Weights of a small GPT-style language model, trained from scratch on English Wikipedia.
Size: 11 layers, width 128, 4 heads of 32 (2 for keys and values), MLP 448 SwiGLU, 6.7M parameters.
Architecture: RMSNorm before each block, learned positions, untied embeddings, normalized queries and keys.
Training: a variant of Muon for these matrices, 146M tokens.
Each number is 128 + 24 x the weight over the matrix's rms, rounded and kept within 0 to 255. Layers, rows and columns count from 0. Numbers have three digits each.

# layer 7 MLP down (transposed), 448x128, rms 0.0409, rows 409-447, columns 0-63
143167142132134105167165143154130123102123139152137104148123085117103123117154088147168107138098083125091111125147154155093117075107120164112105127149128143120133120149122105124097126124141093
102136086155152080093125145131116083119121147140142170099135122126102111099161132178132164117138158125121092117129136114137107109172140131082087115111108174161147133071123089108078119136084098
105160096142127157123147107142100179116126108079157086120148114122151112124156099139133156176111135120145130172118129161153171140143143174145109124144134139104108101132132137146131074144130085
138112116119140132079135107125083109110127182133085123126138167130141134115122129111129104114123152136155120137089117131157163113120153138123146134147142122087120124201109116083108160129147069
104123142139119178142128110133144126133118112104126113117126135116176108115092127146146132134135124148142107135138131147117149119137106152095135123108136126130142075112149128129123092134182177
121120063119137112121147122199067067123123151114152138134087116129112167123155143084115137133143137113099130107111103155144128124077153148155139155107178101098153098169123101151173114131157104
083096156133125100133105142103131135106152112089117151134170077106145098088148126118144143104125144116112104114128160164098106120130116155098166145134099121171151131082077154120115119161117169
134139146125139124160140110124093102072144105120121137086100107123133164129131066137146156129150125101088077099104152150156110143136111139126124137187166137120093136072113148166139145126122106
085148140129109159141127131128103142103106134110164078090185114129114119116133132095149138164096169138110132157078134131149149134086137141130099146097109096181156104120148152072093106169084149
100102141121158144117158092136156148114146128136168125113160114114068116124139122156109121167106105098137116121128122135125127115155105097119101116085134123168126128087143132137139123117128140
128146083088164109126099129141140169111152181123138114185113156115152117158091166171083127149166122079164173136143112070129143122119125110163130133137133146096101117095155108128150119142169110
128084134146155128079133119132136132090081135116165106177118133130090108126168113101148116117094148132145145098078119139134106122136153159096095140127144140130156071082093118111128153134114091
114101172142142098142149141157124141119165129166134112120093154115074165132161091103145161095113141178162101162105114142106164132157116103103116124120099103075140146148093153112111141141111124
095123119147106100137127149148142132131121099119124120143098120117118187170081135144117128127124117138115143089137119112157150132103159123100137130136099139135137112101139132123100144105109120
093123128110178125159160142124090106122105087157164163096132122134089136127111179134125096143147072124117155101184140122157133129129133135139105107152128178159142150183112120184114106121161124
133135106140107121110107111148107116147120148185077110162147161114109160102126117122099135170102142164099130117116121151161118098098151148114147172096100151114126105164146143117125128101115144
164132141111098118136166121160161149090161120151134117098178133111158156094129132150069114104123129147094145122178130115165120116165125155151105122102119173164087121175126142118118132124096120
178119139129178148133135133175164146122115117139137108143116134078130174174144128146178087134164118093177113163083119103127146127090183141152150121148096140144110109213136115150174115133141112
179169148100127128125154136102159164140102118161125087158152112121078121162098102125100140136098124149153155094122133136131132078124110134136094126154141133125136104107106117114099086171130139
139119122126141114090171133071078111111138097147110152135101112109140151123100135132136153129115079164118129103132122107150099152139131130112102131140134099137107161099183136132167144120119126
128109121105108101089129123114173125144092104127131112147093180095133139108122131160175130131167116136128153124095128178105122153146085137128145166150127146127126161065129133104108107147134115
053143163144122092116151101097063158123145110094134159148085153106197112141098161116127150062122135134138095133118160122126131143122124185126082109119146109127158080141119114126175108108156154
174142128139130138183148153129150179129119135115151116132118118126122184132099163098117141146122170135141115135118146140142098080127111115121114084130170120135125072170130077117131116134131134
110101186127160167117119114141125133111138159111115121138079150179080143118153107124104128144102106172102104117152126128138156114132112082102138106126153133117167129147152126098142177128149169
063168120101140118094124129149052150118108140126127142113114114158125135093154084153081127124132115105128131136141143145125153104151141126153172126148134153092180098120140100147093105130117132
120134127105155146095154146138128144133161110142129117085134163106087142130130141148146141143134123117116110132123113132120156119101153134123125101160064136134142154208124128115166115136128180
173091125100207159138165128130119125138136103099189085151133114126128084147144136110105139128158136123150136152103139122146136143158139077140160128095122167120097137183109167141121175115103091
204124143125129160161121148078141122114141109131146107117145156082169140143143116108097109165129136125164148106146143140111140145108112129153121117098137154093102117134089150132126159127110100
132127172117121090140119146122110163095177166153142131128123114164073154130138114150110178136131153135146108179143119117128138128151135168110130128142099107114130144105082150096133146141102160
121114135161147087157113102147097119154114156116147098123105080137100095181123131101140143136138153107114102157122109140091100103143119133138133153102109131119138130196156135103116159108112106
079137115154122094136109107114097140169122081138155124102103067122172113154121106109103093071148135136126097147149118123077120136114098122135137090104135144115118189138143173115178172134180111
133143076111113123151088112172069121127188137103128146060148150104118111149110117164127158153135115074100135167141166193139132149133103121109122110126138129143103118156140139126149142118146149
157122108086162147143124095162134088166103150157133086159137091173118107077105153112175129159099094136113100104084155115113141159161107111114116137122120111126103167080130157113127124113108138
100112161134106142099138120134118131124115116084148142139129132079119100142121061099121092102114130105087171122116091136153117141121136122113177109118152148114090137110123127116149106143147137
162123124085124112148133120097168112125102171116096133113159138121134104132106102126136135138138142134123121136096124119154128095184106110113148138073128168150147134110153140143111128095175135
096127147100156125120135142129110137133120149161154141146125107126138132116097066118178138112111126123102043099101158141109159104144114148146121150111122082152164101189187133134136124156125180
065136098096179110157126128159115168146139105117142124120100101104149114153110150151139143120151145066154121125163138127137150108129135130121132137138107164155111141081091120120144125107119101
145114111127148117144114126134125113114122122141165148132119177161099102136119162121095124157080144100081145100150119155128143135173129157119123139116152085114153147086158079146135134082122124
168165089116132142124071142136148171114163114095105099133111176090156130133135121119115095135122136113132078141135101093142135166093156133103124116125134134129154080096125133140118090131106114
# layer 7 MLP gate, 448x128, rms 0.164, rows 410-447, columns 0-63
136130113152121153177135138099153112169086148133108122144132124134163130164144120105069116149124112108114141104126141086166153148151127143154167138088115112100097130156125116108139149144198128
158099137130102106147120138117148130144064101114159170128171119113137159141093138088175082105145098136132155118125103078125139114133105139077137169128121133133142160135100119120138132130172158
110079108127111126114119160107117135137130152093124082159131108098142145157126157149069134147155167133116146104143125132133140125148166121145166112104117136123120171148104157122141100130117140
116115188129139141099158095132125081092080181127066118107133125151124171146119140133124165143118112133090113135117128101140122165117136068120170131116132116094162171168120152128146092156144117
147118173155087109133134129110184158101109087114127135124138118154145140161144161174120120122113163150108140150094153115118115110180114134126144169117156163125117201146138139142116144075118154
142128154149152165127070115113153105133065103155079090098118122121155177155135138085155094131128136145141149118122110111127058142151067108146172093139104122124116141114090063165171169126129151
110113145146165140123051119090099143119125122128116083142108160107120107135105119133147109129143097106120080100089182164146157094097133120141130136173181123149122116147163127171095146113114122
138131148138138156077126148118137165116127144122142106152155114128081162095105121111094151125144139143126107134122144129096149133154149093146115172107126124165120107105157143085083086166127163
138118109141164146143101114105116101145119112109134146120137140127126119167136128132084106079114134151089139111111102123135129143099133129169102149114135114165137106138123122158130126138120143
156134147074180106161077142091183119119102115125144141158126199119104048152148131127144086153126117125180102136151111069169134143116156153107097114091203112119105203111104090102138166101058112
163157088114163118124163172155182153169148141116138137125120092187126101136104101128123114138127148135108110159145121107120124157128117153153154129145143104129141099062120165118103109073175144
110103147141059124104166101159123152105088124152155138134095116095120143142117107104116153100124129157151127122096129142126147140156169106098187121156168156158111164160089126135135087140084130
122130116144104128119109133142118125153131102102126124133150119126130140163138108150123134120112133156127121184132109151144147126137137072149161163138133109144124104110133135088135162130148165
160098118184182160141114144145127118124137142109120117125088163091118096102109121108155126111107117121129146109140105089111148115113168166136120118159118129156131147197121085130130131143125087
081182147142158114067143092116123152146090149140114136109121132113133151115169119128123108119095121083143114120112113115122156107123161138203090125147128120107164123099119161117137129137131103
137096091113135120129116150118141109134102110131095097105135167090133126124090168125197107108108151116123157117120114097129170127100127134175102128099081130147129118121118127174120128126180097
160094152092137111142124165168179108156119112126164092127102127139131135112158128118165117122136157080094145150114131144103124135138157092141160109090077147125116124117133100100169121117166168
138049137150142135093115161186124158141164111095174102116118160120144132133158138164126099125113174128107128135119144090136126133108155134143180087066103160104119178105130150145128126089164131
138115130156134168118133117099074104191128098110155123155127137153138125130102125132130124097088173089126128144127184146104177107131099146128133139138100145116140148114113135154116101175112147
128162110163116148143132122102160152105143122136094123110118120136165137132128142133090136128119132124136121120076168145086135125147105130123149120131159147137165090161139166141114119181171137
142140122136130120118142139113108119165134137104142106128169110157163169116146184095129131105132131132121135130120092088091130157153092131119133155114140142145150121154028203079142114119153120
183123147079140137070145134164144115131118149137121104125179114115145113120148147103118135092095083119120124107105132124088135139162109106169164084110140133095125117157137136116125117122143154
147130121111123118113136157177161146128137103137150108098189102110163082127107136096114129109166145143125150079128103121136114135147121109166163146107173194137145115130066151159128116112115195
094087136153158104131115143112142141118118120205130139111122128148139116124110193125145127114099149103132164168125110116158105101074086154096126116115092108147091145115140139175148123145118136
149104127127169114088127121121131116104066148116137140131101129112148098149131210124119146133081160118128108097111172109119116133111108133127117144147189182135126098160090138115125135135137107
158099139121121113110156111094120148172180121094130120128135157108164114114111126120102101157153106109137088127077135111131109142161185071103105159109077133130137169105164148124132129113172091
098117094178119130137129128125153084115108139121152111112094133118134191092120074158115147113139169192115129105154140105141106155148137134098128125117142110104085098088149125152173093115137132
127113109128104123098117117120163157159141143112165102135171118127133119112095110115174124160146100125099133133133111118120094128130149161135141121064156134123130135154115143096165135142130150
150099117155167114158057122130154091148129133128112114123109118138124161165109113122131132117130119117142077168129127150112076121124083103102157166073106145139084134161168126137128125111176132
112171147127161111101154107111175150104143112140136118124127117120150115147183108137151133120088114158120146097101153176133125098139142118130122128149117099105157142138131173120134120104095152
155152113125129133111082129124116101108076131177105119125080075103120119078104119150118098119114130155169119150139083135127150105125102117108086139133150127127226151133096111116104130091096116
138128139099158119085126144106122149080097139152132063117157091150109135108123110097150127133083113127150161134119104103111133151089128122160121111172133120108146127078105105151097140125137133
139112176124181090107121120129155131126132134161111131117097095114164108102125139090111094138130147158131148143137113088168147088132137134084093114142128151114109114098122087129157120109101105
117126067153156143068103135093152090171093132124136147149143131139160113119137130114113086160125138138119161109152143156137142091132094130131128145146131126106103142151148099195129139131151131
205137131116143122129111107150142118134147106120109111098140138125138119150177150124116063187150141148160125121156110068161120137109133096130162106163084121103139165071053142172157125139153098
133129117118153121128133137102135182131138122070176134103127156125102123136154135131122104119086169144110143108158134076133178126116141161115120128155172109138112145115136103144106147126101139
147157119150104127120150132121118151127123113140129111167127121166141110095088110115110134075127108123143112174072115130118160117141159123170127090120155159132112150138118157147134124123101114
127111167173142121124124120151155163143129160141150101161117087124183143146119141135126111121054103143148089126142111147142141107131130131136118130150136142138144113127177121148150097159109130
# layer 7 MLP up, 448x128, rms 0.161, rows 410-447, columns 0-63
151103113168113113104110167137107144129164144094095130171099111085127169122153127170103139110123155110121160139142160161136162125154158121143142120120112176117071165116127146096141145110122112
096137151154121155091153130143099106144142175143078107166158146094179147128119145158089162119142133124188089137123109132159101157087136097143144127075118097101153142169141121135159124142096172
145199147152130138148130152176160136144144117088124120105102134159180095126132132114148125146119150126156142189120136127056113115152095067133133133155094086108118166097118131158144091109076120
136104147131140101130121089102108112144104125110121164131108088139153189159129102119106153137129135110109156135118123101159118126104160107135134131141146114135110174136106141156168074156076118
086172148092136161175107146149141125147145142119045137124138162103139129110125126128076105147147128137149109190134161146112140101092180062127065119114102114102120078123098123055132137136131122
137100169053076068074165153135141118134149135129125151152123150145088150098118153121130147083123161142101140105108130117167117166171113136128096161085106148147107126151139156153135093177111159
143134148168065105129086137140146108128110122112126119151146071125114129075100165102113121097129108135118116092107126104146136127077137150180161110166130179177168120113141141143127135163124136
151123131109139098147171170144138092124128115113113133166112122135188123145097126135161109125137128111139117127145129129148121120102086110118186113152126113139114156124135099159166132162152086
092162146153144142154102121172139139163144138136137141104101139121127108111138167134160145175098153129143141107139099149139140158120115131090159113161135126101132123138155149131140126126152091
113147113130110165127097135145145132150104131075148158125155094131148078094128133107110102131136124170137076142115117140111174095101138156119099126106128136156110156170141108128140152103102142
131136080070135094123163111122125115100128143091122117164089106109186166153147156116127136137115090097091138163101144109126167099136170099135101106109161119107101155148113118166126124125169109
136110149078164127152112070064122170144130117109098144130111156136120106109112107117140139113142102125114137112169135131114103089157148141149126140122116131124126128117152156114168183120130093
150141111111138154132127123108149120129124142088141144104197126126110127096132141162156154112106127176119154150185110120158135109126150064136128141130084118148137117078087110113128144114176116
143128115078128099131086091109135129145142142093120095169105094133168111107120106111131136109069130114106127099109173137156108138169117132121161085103115144148130080109143139127147097125049125
124112107124159153144110182094128112130154120144141145113105108154160133116123176149156151107124119144108147119165125142120139163148132120139134111120184140095046133128139084126137131124110142
145116167095110090126159137108098102129127132130096141122104107149153080146107105132126101157149168115143143157092093128105109112122145115104088132148106119167135126134080126134140137142128135
170115175151166108153155148125172102140142104125138121124094080187142110167157095173145140142165124150137168120147149164141121108115143110154139147136127154164136117087181098119134120094156163
127123166124136152087140116149161104102160122149109153113106104165175152146134157149123135108160129121097124155102119095131149103114119105128139145113117110139137125134110131139136076128152133
171157091131109114131159189142112112112112145111105167135095136106120100163102099138161154138116144146132123157138117180168113158176156103120111159130097104129148144145090114109124146137099143
148165093110119133112122149146123128133149152081082135113105096104102131087117126153109162142103101124151107123139069096166120143161164132118119111115146134149104138162123131119154111122088149
129130161105129094105143068128124080106093141143099098113127100140092109151103103112115117132097128123159125107086150138144134151142174113127074104134121117171146103145133090163137190130108140
076164126154128130160106131082112090157122128117116166118105121137098147157081132151137119158120144141123119161113113133163151116119133135156120146174113115144133115133111100130131143102144091
111074164124098137094157155144137154098129107129136131119165128100132106113177121152156108069178074129127135156148128131122180107130115109118098141154158094125079111124169105137133099091134097
123119164124154149136122120117134114119170129152136099112140123150084124172137145164176126122116101121134140118158078121155088100122143152135132118092099152112122151110119118133153105149153110
090093183125144134079123130128111179112093161138110155121075093122160118124149141110102161152120108130139124096094115111114131130139124128105136186174150145134106133162125115100113103118147098
126151089177116118143121122141121123146129116092110103123107123139077105105140086132107113138090098104139140148125120140167124115129125186123119118112177099145110141135093145160132102129075132
094109110133114133164140139133123143177161117183109183061145111117133106129130122098117146139107129136110131125102106149149112179087115153135144102088149095127126126121138108081141155087097144
110124145141130154109104117141160131127143103111088151108123131151116115156088169161146101165114105097138132116126115106111088172120138148105134131136139096142108142174131082090112093133130100
093130142123176087169099122107136107147140145152129127099105126132148132131088093138075109119122099114132107107151120142122098076159109130124168103096124151133117096109154117172128169100184167
108114177124103140102180154118157134137165106154132083138100145184137147097145116119121118114127152127115143136115104127117131149101145168112097187111104147113107121124104137140141116087132143
073121129129132126152152149141152186112118173157103121136150143065143135111126109105135135152159103189106137106096082144167139102132077136120074090195138094110119088120105095131130142100122105
115102144085148112130132120131144139130092135149144111178136088135111100138153111142154138129120152157111091144120130146100134148112125140128165091122134157111118131147072120145107104098098161
137145118163091151095151142143090107120086137132114136124145140126087151140146104152132170111125106128139143108113133160117106144097097105135150120106114134127142150132111144099124111145158111
128132141133157135140149124145075136121126091107113091159127104089146181157094147093090159101097107162133145142101107138138065133101152111126149097109159199178081117160129121104144142145087161
176128095091122135116130114106131147101131154128190087168140112133123138137142134109088094098115124153153144138156153123160136139162133177114106144118162174123086096113155160168137151102085085
140102074124154160155105148137169134135101175154131134151119133115129166143104181124108146083111098135117142124154132092148110096086101131141148136134087141141109173119122120126116149140124135
162131140079095148111128167152133137142113125120135126140129144122053135109156173072140138147132117143112166151087117124104122103185095105107131138142085133120144116105156131087122158138118149
098133166174114147125141114158121158111148130164129137124109101130160119129145106108103122096117132098143138146141101122160134102111157138091137140131127098081099139121124118124155131120085137